Part of a small language model's weights.
Size: 8 layers, width 576, MLP 2304 SwiGLU, vocabulary 8192, 48.4M parameters.
Architecture: RMSNorm before each block, rotary positions.
Training: a variant of Adam for these matrices, 907M tokens, 6919 steps.
Each number is 50 + 12 x the weight over the matrix's rms, rounded and kept within 0 to 99. Layers, rows and columns count from 0.

# layer 5 attention query, 576x576, rms 0.0133, rows 282-426, columns 432-479
50 50 42 73 51 28 60 37 54 78 48 53 35 35 49 34 57 56 44 40 44 31 58 29 78 39 29 37 45 56 55 27 54 64 43 57 53 48 57 78 53 23 36 44 55 46 41 46
38 54 65 67 58 23 64 53 58 62 36 66 46 53 47 62 50 67 55 54 66 53 51 39 73 52 38 39 54 51 38 54 38 58 63 52 80 21 38 61 55 40 71 44 63 51 35 37
54 57 51 54 63 54 66 36 99 36 49 49 76 93 45 36 57 57 47 71 52 54 47 34 35 71 41 85 68 40 52 69 47 57 74 76 43 54 50 67 49 63 54 41 32 61 47 38
46 48 44 58 56 59 64 58 31 47 35 55 36 62 80 50 37 40 63 39 67 45 48 57 34 55 52 40 80 50 61 31 64 41 38 58 41 55 36 45 58 62 53 32 57 51 51 39
62 43 37 33 39 64 34 65 72 32 64 44 72 52 52 46 34 37 63 47 37 69 53 24 60 57 44 58 28 48 73 42 40 46 58 47 34 53 65 45 58 36 55 55 52 59 39 45
46 48 57 54 51 28 57 36 46 73 41 54 49 41 45 44 55 49 62 30 61 58 53 65 50 33 86 62 51 66 48 45 71 51 26 38 65 50 42 42 67 77 42 64 70 50 51 37
56 44 46 56 57 53 60 41 68 51 53 53 37 25 54 47 49 50 63 59 71 46 42 35 33 76 34 58 52 90 50 14 78 45 49 33 50 35 66 69 35 29 69 52 51 44 36 49
39 63 44 54 32 64 20 54 62 44 36 28 68 50 65 50 54 45 61 58 50 63 51 65 62 31 65 44 51 48 69 49 57 34 38 50 53 60 66 60 32 54 60 42 36 32 55 66
53 50 36 50 31 44 32 66 56 31 46 46 32 47 56 48 43 60 58 52 57 58 48 61 22 77 48 65 52 46 43 42 45 52 36 47 38 37 56 60 43 50 35 38 52 23 48 26
54 37 61 41 54 33 55 73 35 49 36 56 26 76 43 50 45 55 38 36 66 19 59 47 53 38 63 30 58 48 43 67 61 37 44 44 57 71 65 59 57 43 57 56 55 48 64 42
52 40 30 47 23 76 71 27 64 42 68 60 50 43 51 36 36 37 43 65 52 43 47 55 34 69 39 69 72 66 38 53 42 66 41 52 43 50 41 74 60 38 64 52 48 33 33 48
54 38 46 44 45 42 39 73 58 56 48 51 63 47 31 38 62 44 45 27 52 54 56 21 39 57 33 56 33 60 44 59 46 48 60 62 60 23 54 54 61 43 49 52 66 51 40 40
44 52 57 70 50 37 48 58 51 53 44 56 63 37 39 62 42 46 58 27 68 45 71 44 18 49 57 59 43 69 35 53 60 53 52 32 41 59 47 57 49 38 54 73 66 41 65 42
44 45 54 33 43 62 66 66 51 48 58 50 49 27 32 36 66 43 48 69 45 32 25 35 58 69 40 42 42 74 51 36 45 37 69 43 40 37 40 45 48 47 37 42 60 50 30 73
39 62 41 69 42 48 44 60 71 38 72 34 78 41 30 72 47 48 56 69 26 57 52 59 68 58 22 71 52 51 58 48 23 41 82 52 41 28 42 47 50 40 63 54 62 47 26 48
62 30 46 45 45 54 52 76 46 57 41 39 42 37 45 51 61 28 55 74 46 53 43 33 24 51 37 51 54 52 59 34 41 42 52 44 42 61 50 51 62 50 35 61 57 67 30 59
42 58 64 39 62 56 53 37 51 59 53 72 53 48 57 64 66 61 40 44 54 47 50 51 43 55 55 50 66 58 54 43 68 53 60 62 62 70 68 66 44 56 69 71 56 39 42 55
40 49 51 52 51 70 51 16 56 53 43 34 54 73 72 67 56 42 54 48 45 50 45 34 51 45 33 41 59 47 55 72 74 49 40 35 45 64 49 48 65 55 52 30 57 34 54 56
27 49 71 69 64 42 52 35 48 41 50 54 47 66 32 66 55 27 15 26 57 26 49 52 46 57 31 52 64 75 41 51 50 29 43 58 49 33 53 72 60 49 56 54 39 61 60 54
64 60 49 52 37 39 70 24 33 33 61 65 37 31 62 38 51 37 30 52 52 27 78 17 48 61 57 30 65 59 47 58 51 37 82 69 57 52 32 57 68 33 43 43 58 23 40 44
53 47 46 55 59 40 53 57 42 27 53 51 76 67 68 58 51 46 22 34 32 51 32 62 08 64 59 60 44 45 56 55 56 34 25 73 67 61 43 56 76 29 66 66 56 69 50 60
51 48 43 52 50 62 39 53 60 30 72 45 65 45 31 45 39 49 54 36 67 65 35 52 53 55 60 34 44 77 60 41 31 45 53 59 38 53 72 58 51 58 40 66 53 47 71 43
48 31 65 42 67 52 75 69 79 56 58 79 49 59 64 37 44 55 44 38 41 58 50 47 45 58 37 61 44 54 55 33 63 30 32 46 42 71 62 40 70 33 57 63 48 48 42 46
52 33 39 51 64 36 70 84 51 52 50 54 29 54 54 47 66 52 44 23 72 52 60 52 58 73 74 59 47 50 52 52 57 57 61 59 55 75 50 69 43 61 56 55 54 69 45 56
42 42 32 54 24 26 36 63 56 57 49 53 64 69 68 51 67 57 49 53 58 59 46 40 59 39 46 40 63 57 40 56 54 56 54 41 54 53 28 57 61 17 50 73 52 78 55 35
51 52 47 59 33 50 69 44 62 41 33 51 52 60 39 67 47 33 44 54 47 59 40 52 44 51 77 61 45 63 62 42 52 45 23 85 26 90 60 49 39 50 27 68 65 53 55 74
48 51 43 49 66 34 49 59 57 60 43 56 11 33 64 47 23 45 56 24 48 25 66 44 55 44 35 35 54 33 54 67 42 45 79 45 66 39 42 69 52 55 61 43 58 61 75 36
47 58 39 32 59 66 36 47 52 56 43 46 37 34 75 39 48 38 63 44 45 65 72 33 49 39 42 56 55 38 57 41 83 36 37 40 53 69 75 49 36 60 55 53 56 40 73 55
63 51 43 43 38 59 33 30 32 50 33 34 54 54 76 49 57 56 64 45 43 78 55 77 45 29 65 47 39 31 63 61 54 51 25 44 43 61 69 42 71 67 45 50 64 46 50 50
54 38 22 63 47 25 63 46 57 63 57 51 34 32 35 60 50 76 55 56 46 35 39 39 55 66 35 40 45 62 60 52 61 54 67 51 72 66 44 69 81 23 41 55 60 30 57 55
64 42 45 70 58 48 49 66 47 63 39 40 42 35 15 40 48 53 51 45 61 50 49 38 50 45 60 57 42 61 53 55 58 66 48 48 70 29 55 46 46 62 42 51 51 42 33 23
53 47 45 44 32 68 38 60 59 44 38 46 62 49 29 53 28 59 66 51 54 63 27 42 45 38 60 70 19 53 61 41 57 37 32 60 32 44 52 42 59 31 62 62 68 32 38 25
41 63 39 67 38 58 33 59 50 62 47 39 53 48 45 39 39 27 44 42 40 41 39 55 57 71 31 42 83 55 51 32 39 47 52 53 42 40 44 46 63 50 64 34 57 49 38 30
51 47 65 60 33 49 47 44 62 36 51 51 59 58 59 46 58 25 50 62 47 71 50 26 63 53 26 47 49 31 48 24 58 57 33 49 43 20 55 52 62 70 57 50 32 35 51 36
49 40 50 67 49 64 34 19 64 40 70 29 70 47 53 65 49 63 68 56 13 77 46 42 55 33 67 72 49 38 39 51 22 54 45 54 52 63 62 57 38 63 48 69 43 44 45 71
46 65 47 37 23 66 27 62 51 56 48 33 28 54 50 63 50 57 53 77 53 57 47 50 58 58 52 57 55 45 39 42 25 53 42 42 41 36 45 50 31 47 31 32 39 51 36 48
42 38 49 63 54 51 52 49 53 49 26 40 43 48 41 46 45 45 50 28 52 68 40 48 82 45 86 43 56 23 56 39 41 61 44 49 45 61 61 38 62 59 31 49 55 53 64 53
29 43 67 43 53 41 47 61 44 53 56 55 59 61 64 28 46 55 28 58 72 50 72 46 43 41 42 42 41 43 41 66 45 47 51 37 55 37 31 39 69 52 52 61 48 48 80 32
46 51 34 44 52 53 52 54 54 40 60 60 59 52 41 39 48 50 54 59 52 36 51 47 47 34 50 64 30 51 30 59 59 55 41 48 46 39 47 46 50 36 50 46 48 39 40 49
61 47 60 49 57 37 48 36 44 45 40 58 53 56 59 60 52 48 64 44 31 52 49 63 65 57 50 40 48 51 60 25 41 51 60 54 62 58 61 63 31 69 53 61 60 60 69 41
54 43 54 46 53 40 36 40 54 52 51 50 43 46 56 52 40 49 53 45 37 59 44 45 59 56 42 41 46 46 59 49 35 50 48 53 61 69 54 56 44 58 53 56 53 49 50 51
49 48 48 43 46 42 50 59 62 44 54 51 59 35 45 47 49 49 45 60 73 55 55 43 30 42 62 55 35 64 53 58 52 47 46 44 43 34 49 43 46 24 43 45 42 72 53 48
49 49 62 60 41 55 57 43 61 35 51 55 52 53 36 48 63 54 55 61 42 56 68 52 52 50 40 55 55 40 47 55 46 45 52 54 52 48 70 58 62 50 34 50 44 43 55 61
60 41 57 58 76 36 51 48 46 48 47 46 54 46 57 50 68 52 71 45 56 50 49 67 46 42 50 42 63 51 54 41 53 63 37 38 50 50 51 54 62 53 42 61 54 53 48 37
48 50 44 64 49 33 49 44 26 39 48 45 61 39 32 57 60 44 48 36 60 54 51 71 50 44 59 41 57 54 56 34 39 51 35 54 41 60 58 45 62 56 50 44 50 65 53 57
49 68 61 56 47 65 68 41 66 36 60 56 55 55 33 28 48 47 34 31 41 29 67 51 40 57 38 82 55 46 50 56 53 39 39 32 48 41 79 54 46 49 45 58 46 28 64 52
58 41 49 50 51 64 63 54 47 73 53 35 47 52 64 78 59 43 86 77 67 66 38 55 61 83 42 65 46 53 59 31 50 54 75 52 76 54 35 67 46 33 73 23 45 51 19 50
68 43 57 33 47 60 49 33 39 55 65 49 42 54 38 45 59 56 49 39 59 51 47 32 62 37 80 23 78 42 59 53 35 45 33 51 63 70 55 25 58 70 54 36 41 60 50 71
59 44 61 59 59 51 47 46 27 58 58 62 69 56 44 63 37 56 54 39 39 51 57 54 51 24 63 26 67 40 47 40 47 33 16 53 45 57 51 46 51 70 52 54 40 51 75 53
66 40 40 59 52 26 42 62 58 35 47 73 51 44 41 63 51 50 54 56 39 55 65 47 44 53 69 58 42 55 49 27 29 55 46 55 50 64 42 53 33 46 24 61 42 66 52 48
48 59 66 68 43 55 51 45 47 53 53 35 60 34 45 43 61 43 49 64 41 61 25 79 75 64 66 33 61 44 59 40 62 58 61 47 55 38 61 70 58 71 76 42 46 41 35 68
49 44 51 39 56 45 21 48 55 44 46 49 79 62 37 57 61 40 74 74 50 50 65 68 47 54 66 54 48 44 52 70 42 60 52 71 43 76 45 67 46 77 44 23 44 44 45 41
56 32 52 50 45 56 68 49 56 42 56 43 58 60 44 58 42 52 59 50 50 53 50 53 47 74 48 76 57 54 54 56 63 38 52 62 48 36 44 44 31 39 62 67 44 40 50 51
85 65 43 42 54 69 42 20 56 54 60 32 58 55 61 54 38 67 72 59 42 62 52 49 42 27 54 31 53 55 59 32 61 71 55 51 36 66 50 53 55 74 53 27 44 50 55 75
72 47 55 44 61 35 49 42 46 51 21 57 32 59 43 57 48 40 68 55 43 64 52 48 57 54 48 51 44 51 47 50 58 46 56 52 41 60 54 51 42 47 59 50 52 66 59 47
45 50 40 53 34 53 55 57 54 53 68 59 65 54 60 49 62 54 35 62 53 47 48 40 52 38 60 56 50 50 38 52 54 30 53 54 51 44 54 34 54 45 47 43 55 50 42 47
57 66 40 54 41 37 60 67 44 51 55 63 57 52 50 52 46 64 38 46 58 39 41 45 53 40 56 60 40 57 41 50 65 39 52 58 41 49 55 45 57 41 50 48 58 52 44 52
52 41 49 48 51 53 50 31 43 60 43 44 48 47 64 51 54 30 48 48 42 47 61 45 53 68 47 40 57 45 65 47 43 69 48 50 55 56 39 66 46 61 55 42 48 54 62 54
45 55 58 39 48 43 60 67 65 56 55 67 45 48 40 67 38 73 45 54 54 41 59 39 41 48 48 73 33 60 47 66 57 45 49 58 50 48 39 29 61 36 39 43 55 37 32 55
41 48 57 72 49 49 49 50 66 24 49 61 49 55 53 37 51 55 28 45 50 52 71 62 56 53 43 79 47 35 51 38 52 40 43 60 32 40 54 50 54 45 30 45 38 34 51 60
40 55 62 62 43 58 64 55 72 25 49 58 58 61 46 37 36 58 44 50 38 33 78 55 37 54 44 97 46 38 40 57 52 36 46 54 31 42 65 61 60 41 42 46 49 22 55 59
61 32 56 41 26 68 49 65 67 50 54 51 32 61 61 48 34 47 50 66 58 49 50 51 40 52 46 51 49 46 36 60 63 50 51 56 49 34 47 66 43 37 58 48 51 39 35 51
43 54 78 51 58 67 51 31 37 48 56 46 62 48 44 42 43 21 34 39 46 59 30 55 58 44 52 38 51 59 49 62 49 55 09 67 34 70 74 25 48 66 31 45 31 71 67 67
34 71 64 87 49 53 56 56 51 15 58 29 50 47 35 38 56 56 30 42 52 32 69 74 18 43 45 46 62 66 47 42 48 56 20 25 51 64 65 32 58 25 12 66 35 46 68 33
43 63 46 78 45 57 43 30 45 64 46 48 43 55 49 51 62 75 24 43 44 48 62 42 32 40 17 50 48 79 51 53 77 79 51 59 59 62 50 48 51 30 30 58 58 42 51 52
63 53 52 58 57 30 54 56 39 44 60 48 50 48 50 50 64 50 50 50 72 41 65 41 61 54 53 54 53 54 49 50 64 68 57 31 47 38 41 71 34 41 55 43 40 37 39 44
61 43 47 34 62 50 67 51 59 51 58 47 38 66 42 56 38 48 50 60 50 59 42 39 31 49 44 70 51 63 60 52 25 44 89 59 34 57 54 50 60 57 40 58 50 35 31 34
53 51 50 49 37 60 55 58 62 55 54 47 42 43 67 47 61 46 73 53 58 57 48 56 41 54 23 43 70 41 55 26 46 55 30 65 38 61 62 52 42 58 56 55 62 56 35 37
37 43 41 41 35 63 53 42 68 48 57 47 65 73 52 53 34 37 57 57 50 45 50 25 46 36 55 47 38 55 46 44 51 42 44 34 44 58 68 33 43 41 30 61 59 47 29 47
54 50 50 68 38 41 50 37 32 65 59 42 64 37 47 51 78 49 63 23 55 61 41 46 49 44 68 63 58 55 45 42 68 40 41 41 60 68 43 21 65 55 52 56 38 52 61 49
56 36 58 63 46 58 54 39 65 46 48 51 60 56 39 46 53 48 52 58 45 33 64 39 53 86 48 62 51 65 52 23 50 37 43 52 43 48 48 48 34 22 64 57 38 44 30 60
40 65 55 41 45 45 30 46 50 38 37 41 70 23 48 47 54 45 47 60 42 54 31 78 80 19 52 25 33 49 62 58 49 47 28 41 33 59 53 47 47 86 45 45 45 50 61 55
38 46 45 53 31 49 47 58 57 62 54 74 37 48 41 72 57 52 17 73 43 35 58 40 49 63 43 70 48 67 38 36 51 49 37 31 53 35 51 63 46 35 34 54 51 49 54 22
46 46 57 46 45 46 58 51 40 43 50 44 32 57 60 33 48 41 43 42 57 44 61 65 49 39 61 42 51 50 64 48 46 62 34 60 47 62 69 60 45 51 61 32 44 76 46 34
55 63 52 58 57 50 86 47 53 56 61 41 39 60 51 55 51 48 60 86 38 43 41 57 77 51 70 47 67 40 41 57 49 56 54 55 35 49 38 80 50 59 61 39 49 48 47 48
36 63 56 50 53 36 58 59 59 27 70 36 56 53 65 42 48 49 54 30 27 51 53 32 60 57 33 75 37 59 55 54 35 64 67 42 40 35 57 63 49 39 46 50 42 64 64 56
68 40 53 70 51 30 67 51 36 40 55 57 55 61 63 57 58 56 48 51 62 41 51 26 29 55 70 74 24 80 56 41 63 45 52 30 55 43 58 61 41 38 49 58 55 45 45 37
27 52 81 37 41 60 57 69 75 33 39 57 44 43 18 36 70 41 53 60 65 29 46 68 56 59 27 51 57 75 41 25 52 26 77 55 41 39 31 60 52 48 41 26 54 63 48 58
49 53 38 70 41 54 43 38 54 54 53 53 53 18 23 61 55 69 57 57 46 66 28 66 59 64 44 42 47 52 50 34 40 52 67 67 70 26 42 58 61 54 71 48 60 52 39 51
66 49 67 41 49 48 22 55 80 38 47 54 24 54 49 56 63 46 54 70 62 51 35 27 28 60 52 62 55 56 49 31 68 56 60 49 46 34 36 57 47 40 45 56 47 31 52 51
62 51 53 48 48 58 56 53 59 51 64 54 60 48 59 51 71 75 42 31 54 55 51 51 47 48 46 57 54 67 40 44 58 61 65 58 68 46 64 52 40 52 54 47 43 50 62 47
64 46 54 47 41 57 24 35 47 52 37 51 58 65 57 59 45 55 56 71 38 69 26 49 58 47 62 33 61 45 57 66 62 52 41 48 42 77 46 67 59 65 60 56 49 46 54 71
25 45 71 70 71 54 52 52 52 32 51 55 49 58 39 55 50 31 32 27 45 36 57 54 47 59 20 60 43 68 65 54 32 39 46 44 47 12 50 82 59 78 39 31 45 45 61 50
39 44 51 56 41 47 76 45 44 35 66 62 40 65 52 49 44 51 40 48 51 20 57 40 47 60 67 47 49 65 55 61 52 62 62 51 53 45 57 65 53 29 42 53 54 38 58 27
41 63 51 61 47 40 68 58 48 44 39 71 50 67 70 45 53 50 22 57 36 25 55 51 43 56 36 34 57 45 54 37 25 51 58 68 45 40 52 75 60 29 45 63 57 51 48 68
49 33 47 29 65 44 41 53 66 46 51 41 60 70 62 47 49 47 46 36 54 45 46 25 50 36 47 38 34 68 67 36 48 48 70 18 42 54 48 40 60 68 46 64 56 55 59 38
60 36 34 40 51 27 65 61 63 68 34 75 39 56 31 41 53 53 51 45 74 38 35 32 28 58 59 69 51 72 35 54 65 35 61 48 65 55 50 39 57 11 37 59 64 49 48 41
30 39 48 56 71 46 61 60 42 64 41 43 59 37 46 55 69 53 60 19 49 46 62 36 55 48 77 68 38 33 51 54 56 35 53 36 54 66 50 57 50 55 64 53 60 64 45 68
36 50 45 48 45 34 58 58 61 53 55 57 75 54 66 50 73 49 40 49 53 44 53 26 67 50 63 60 41 55 52 38 47 61 56 42 70 42 35 56 66 36 53 47 58 69 46 44
74 46 63 44 41 73 44 29 72 42 43 35 49 66 37 44 49 31 55 26 35 73 48 64 44 50 71 54 42 72 68 34 45 64 03 65 43 85 55 43 42 51 31 72 47 57 42 65
57 48 47 55 68 53 59 64 34 46 46 51 35 56 70 62 32 52 41 23 39 29 65 58 58 41 64 23 47 53 47 56 45 49 58 46 64 44 42 55 59 71 56 56 51 67 45 53
43 31 53 29 48 55 61 20 36 69 64 47 54 60 49 52 56 47 46 38 46 56 59 16 48 33 64 53 56 39 44 52 64 45 37 44 62 61 70 44 41 35 55 71 45 45 72 50
57 43 40 43 43 51 52 42 42 38 23 53 64 80 65 55 57 38 40 45 35 42 59 45 48 19 76 48 38 47 43 47 37 43 32 49 42 76 52 47 45 41 49 58 57 57 62 66
58 56 36 71 29 44 54 32 28 59 54 33 53 42 38 40 53 34 78 43 54 42 40 36 51 77 31 53 59 75 57 46 65 72 55 46 59 59 35 47 57 33 59 57 64 41 41 28
52 42 60 77 83 39 55 73 46 65 28 42 41 45 26 48 63 63 55 66 65 64 55 53 67 52 38 61 39 49 60 55 42 32 63 47 65 34 47 55 46 49 38 73 65 45 41 46
54 41 28 28 45 39 20 76 75 34 47 75 67 43 45 48 36 61 70 51 50 50 43 47 41 61 44 74 49 73 52 41 54 50 42 38 38 28 63 48 66 52 52 49 36 56 48 49
37 56 56 57 60 57 33 35 65 38 62 46 31 45 48 57 48 48 39 37 36 30 32 65 64 76 20 50 47 51 71 43 40 52 65 48 41 28 74 60 46 55 62 31 41 30 54 56
38 50 45 30 57 38 67 33 53 48 62 33 48 61 46 41 44 42 55 60 62 54 36 35 44 56 55 47 68 39 46 74 44 48 49 55 50 39 43 41 43 55 76 67 55 55 43 53
60 43 54 65 51 57 22 30 58 59 35 60 57 60 57 50 62 55 43 56 46 55 37 43 36 57 52 57 56 41 41 36 42 53 41 46 47 45 49 59 35 36 39 49 48 44 55 50
40 37 48 25 37 64 53 47 67 39 42 34 48 30 46 44 49 47 29 66 65 60 58 50 46 61 59 43 74 31 41 50 56 65 40 57 66 53 29 41 40 46 60 59 40 50 26 40
20 43 48 53 60 41 48 76 38 59 31 31 51 59 47 58 38 36 58 21 47 37 45 41 64 92 61 62 55 29 46 37 26 44 41 44 35 48 63 40 57 62 37 81 64 74 53 50
39 57 46 51 51 39 49 40 64 49 61 47 68 41 76 32 41 46 30 48 67 39 73 34 28 44 46 51 39 47 53 60 46 58 58 39 31 41 49 28 49 56 67 51 45 46 83 21
27 63 51 68 31 60 46 56 45 49 55 47 79 63 61 56 30 51 35 65 40 35 58 39 39 42 44 52 58 45 45 51 54 43 48 50 40 48 52 48 43 67 35 53 48 48 27 49
63 39 33 18 60 53 31 50 68 58 46 53 49 40 33 34 53 24 47 44 49 60 63 72 57 65 42 35 51 49 50 55 34 45 45 66 60 61 53 42 43 38 44 38 43 40 58 48
69 39 30 08 67 56 23 46 79 55 53 41 40 41 32 62 87 24 71 54 57 73 52 81 65 47 56 61 53 72 59 31 32 39 30 43 66 52 46 54 46 45 55 46 49 70 54 47
48 56 72 60 35 56 61 51 50 48 66 76 43 57 48 46 34 47 23 55 50 24 55 15 49 66 40 37 42 34 49 67 51 80 61 59 35 55 54 46 53 48 48 53 36 40 41 52
34 61 57 59 39 45 62 65 63 45 56 64 48 52 66 53 37 63 21 62 48 43 51 17 30 61 45 58 52 48 47 62 80 58 63 67 37 63 47 51 56 45 51 53 44 43 45 56
67 40 43 22 70 51 60 53 40 72 63 42 28 59 58 58 65 33 67 61 51 49 55 66 54 49 47 50 62 66 59 43 28 57 45 50 61 64 42 50 58 57 65 47 61 64 40 45
37 43 70 54 44 45 66 56 61 38 59 74 61 59 45 46 50 49 29 60 30 40 75 21 37 75 36 63 50 45 49 57 40 55 39 49 42 56 45 65 45 52 42 39 38 59 61 58
32 60 70 59 53 48 65 48 38 39 32 67 66 43 46 32 44 55 39 40 60 33 54 35 36 33 47 26 64 52 56 50 49 52 30 32 45 68 57 53 44 60 55 55 30 58 75 53
61 45 40 25 53 51 34 57 72 84 57 36 33 70 48 74 46 30 59 87 64 56 60 72 65 47 59 63 31 48 43 48 62 38 51 67 71 31 38 56 40 47 31 44 66 50 20 59
32 60 59 45 43 58 55 28 42 43 56 43 74 41 56 35 55 62 40 47 31 50 50 43 47 50 31 41 55 59 52 43 43 62 24 32 27 43 55 30 56 72 55 50 35 40 53 70
52 41 41 36 51 58 54 62 67 42 47 62 41 53 48 40 52 53 51 39 45 71 39 48 51 57 71 64 59 61 46 65 46 28 38 49 70 66 51 69 53 40 62 53 60 50 39 24
53 50 49 33 34 50 57 77 66 42 68 48 58 38 22 54 48 41 58 56 25 74 57 55 45 55 46 42 23 46 39 37 58 51 46 54 60 39 51 64 62 43 48 36 40 35 28 45
42 48 41 50 21 68 54 57 64 47 41 47 35 41 44 50 46 56 69 87 62 58 35 58 84 51 54 47 52 38 62 52 46 44 75 51 57 18 61 55 49 32 52 38 37 45 32 53
51 51 68 48 57 45 49 65 47 64 60 54 43 60 71 61 43 38 52 36 40 66 61 60 58 37 54 51 76 56 47 63 72 61 48 38 44 81 65 50 57 71 29 61 33 67 59 37
42 48 44 76 52 39 75 32 34 50 21 43 53 48 51 30 51 36 62 23 38 63 38 56 61 38 38 53 53 30 29 34 59 45 41 84 54 60 35 32 29 38 54 47 64 54 67 37
39 34 59 51 34 21 77 51 38 37 56 26 23 45 57 28 43 54 41 39 38 23 71 08 31 73 30 54 60 52 27 46 43 69 60 43 57 32 42 52 49 47 55 55 52 30 47 46
40 44 48 33 35 41 59 62 47 44 41 47 55 52 53 50 55 40 67 62 54 57 54 66 35 57 51 62 54 56 56 61 57 52 50 54 60 38 54 54 36 54 54 63 55 63 49 55
51 60 60 69 44 58 57 52 32 58 58 62 58 38 55 47 35 78 27 56 55 35 58 32 56 37 52 54 54 48 48 65 59 57 57 45 21 63 61 35 52 47 39 52 53 48 39 52
60 32 52 35 61 63 44 33 42 44 48 55 32 55 50 42 44 36 39 35 56 42 57 69 67 53 41 34 48 53 52 48 19 58 64 47 48 60 50 51 43 62 53 39 53 50 71 39
53 55 59 71 37 48 56 64 42 56 49 54 64 56 48 49 34 69 45 47 57 62 48 37 38 38 68 49 46 46 58 49 80 49 42 48 48 49 46 49 48 44 47 61 48 45 55 61
48 48 36 35 65 48 50 58 55 62 47 30 57 50 52 68 57 57 64 57 41 75 39 65 53 43 79 52 54 54 51 43 56 36 49 40 54 42 48 52 40 48 51 50 48 45 52 36
44 57 68 47 63 50 62 51 58 29 54 70 43 46 56 16 60 64 38 43 56 21 67 34 40 53 48 46 55 50 46 66 57 67 36 32 50 60 49 54 62 54 55 59 32 53 54 58
46 51 36 27 40 59 19 61 46 66 45 34 53 49 50 61 39 45 59 68 48 78 56 51 65 49 65 62 39 58 51 56 50 29 57 56 66 29 58 40 45 46 44 55 66 37 59 51
59 40 48 63 41 69 47 47 70 55 55 63 67 52 45 53 36 50 56 41 36 43 49 42 40 49 57 75 51 47 55 50 72 37 55 50 31 46 55 60 53 44 60 45 54 44 52 44
30 64 74 51 86 57 82 36 19 48 74 64 52 44 41 31 57 45 26 41 65 21 34 35 53 38 44 32 65 72 56 38 44 49 34 46 50 71 61 39 51 72 51 51 26 54 70 49
41 40 31 65 47 53 39 52 32 46 54 70 20 48 38 53 48 78 67 61 79 42 56 47 44 48 26 32 49 53 48 41 51 47 42 41 38 21 49 65 50 58 39 60 38 47 68 60
42 63 50 62 60 48 53 55 43 54 52 54 37 44 48 45 67 61 55 35 48 43 40 62 42 20 55 35 61 45 37 30 70 36 39 48 47 74 68 39 56 45 35 61 60 53 68 61
41 51 64 26 52 55 23 39 37 68 42 53 65 51 59 49 65 36 47 59 53 61 53 54 63 36 44 50 44 40 45 71 56 69 27 47 51 79 56 40 54 44 44 43 42 41 51 59
71 72 55 53 45 64 41 60 63 58 51 55 76 30 49 71 59 62 58 54 55 65 56 75 54 46 62 61 49 49 63 54 49 55 44 43 38 55 66 56 38 47 42 34 36 61 36 65
34 58 49 55 52 46 78 50 47 70 41 69 24 37 37 59 59 62 42 39 43 27 44 49 37 66 49 43 59 43 28 19 39 67 79 36 61 44 38 53 62 55 60 50 65 62 40 34
42 40 54 70 44 33 65 56 49 38 49 36 34 63 68 23 40 45 48 28 57 52 52 46 46 62 50 44 52 34 61 57 65 40 64 46 46 58 60 49 39 59 72 50 40 52 73 43
47 49 51 64 56 45 55 48 45 69 41 49 44 51 51 53 41 56 38 45 73 44 55 54 29 45 53 41 58 62 40 45 61 37 67 49 62 58 58 25 47 52 76 45 62 61 56 57
58 59 66 42 53 76 32 52 46 30 38 36 35 52 26 60 49 60 53 68 44 36 55 68 52 43 44 49 44 39 60 32 31 64 43 56 47 41 56 53 49 45 42 49 33 64 32 40
30 38 51 64 49 47 56 36 43 51 32 36 59 64 62 45 50 77 39 23 50 48 48 38 58 42 44 42 56 73 25 35 46 60 54 57 56 64 43 68 50 54 53 42 68 51 43 55
42 54 42 54 52 45 54 50 69 58 52 51 53 33 50 57 62 71 47 56 34 41 69 31 54 44 32 47 54 54 41 46 31 65 84 56 80 27 22 53 62 67 55 47 59 59 46 54
63 45 41 59 60 47 72 41 64 53 40 52 54 65 52 30 22 45 53 50 56 62 47 46 17 53 74 43 61 52 32 39 46 40 24 50 44 60 49 23 73 35 73 44 42 41 64 38
40 48 48 53 59 29 36 34 58 45 43 75 55 60 44 50 67 35 30 40 43 76 31 56 73 41 25 42 53 52 73 60 62 58 53 46 26 57 42 46 34 67 39 70 58 77 51 63
59 27 41 52 80 68 52 54 43 57 56 35 47 73 50 40 76 52 48 48 61 48 61 27 32 46 38 73 36 47 51 45 49 47 67 51 59 53 46 37 57 61 53 43 42 84 54 67
72 49 48 49 37 44 46 39 63 44 64 70 56 67 39 59 38 28 54 63 66 61 47 49 53 59 53 69 38 38 49 65 67 30 36 47 41 73 54 60 31 30 32 46 40 55 48 54
38 43 60 43 28 64 36 43 40 46 34 33 49 51 54 55 48 44 38 41 47 40 36 47 69 49 32 40 53 62 63 31 57 57 52 69 49 47 66 40 43 61 36 72 52 59 48 77
43 34 40 64 42 29 56 46 40 53 41 38 31 38 55 44 42 68 32 27 43 36 27 51 52 29 39 52 56 48 35 32 46 50 75 38 59 46 42 60 56 56 71 58 64 42 59 46
50 56 42 25 53 48 27 64 66 51 38 71 50 53 53 64 62 43 59 72 50 62 65 55 81 46 65 41 62 43 48 62 55 60 37 44 51 65 53 36 35 67 59 39 48 53 53 49
40 65 48 31 60 46 54 63 59 64 52 53 10 50 60 62 55 46 30 70 70 36 51 25 36 56 00 31 70 49 32 34 34 50 57 74 73 53 60 72 43 59 19 26 38 50 64 66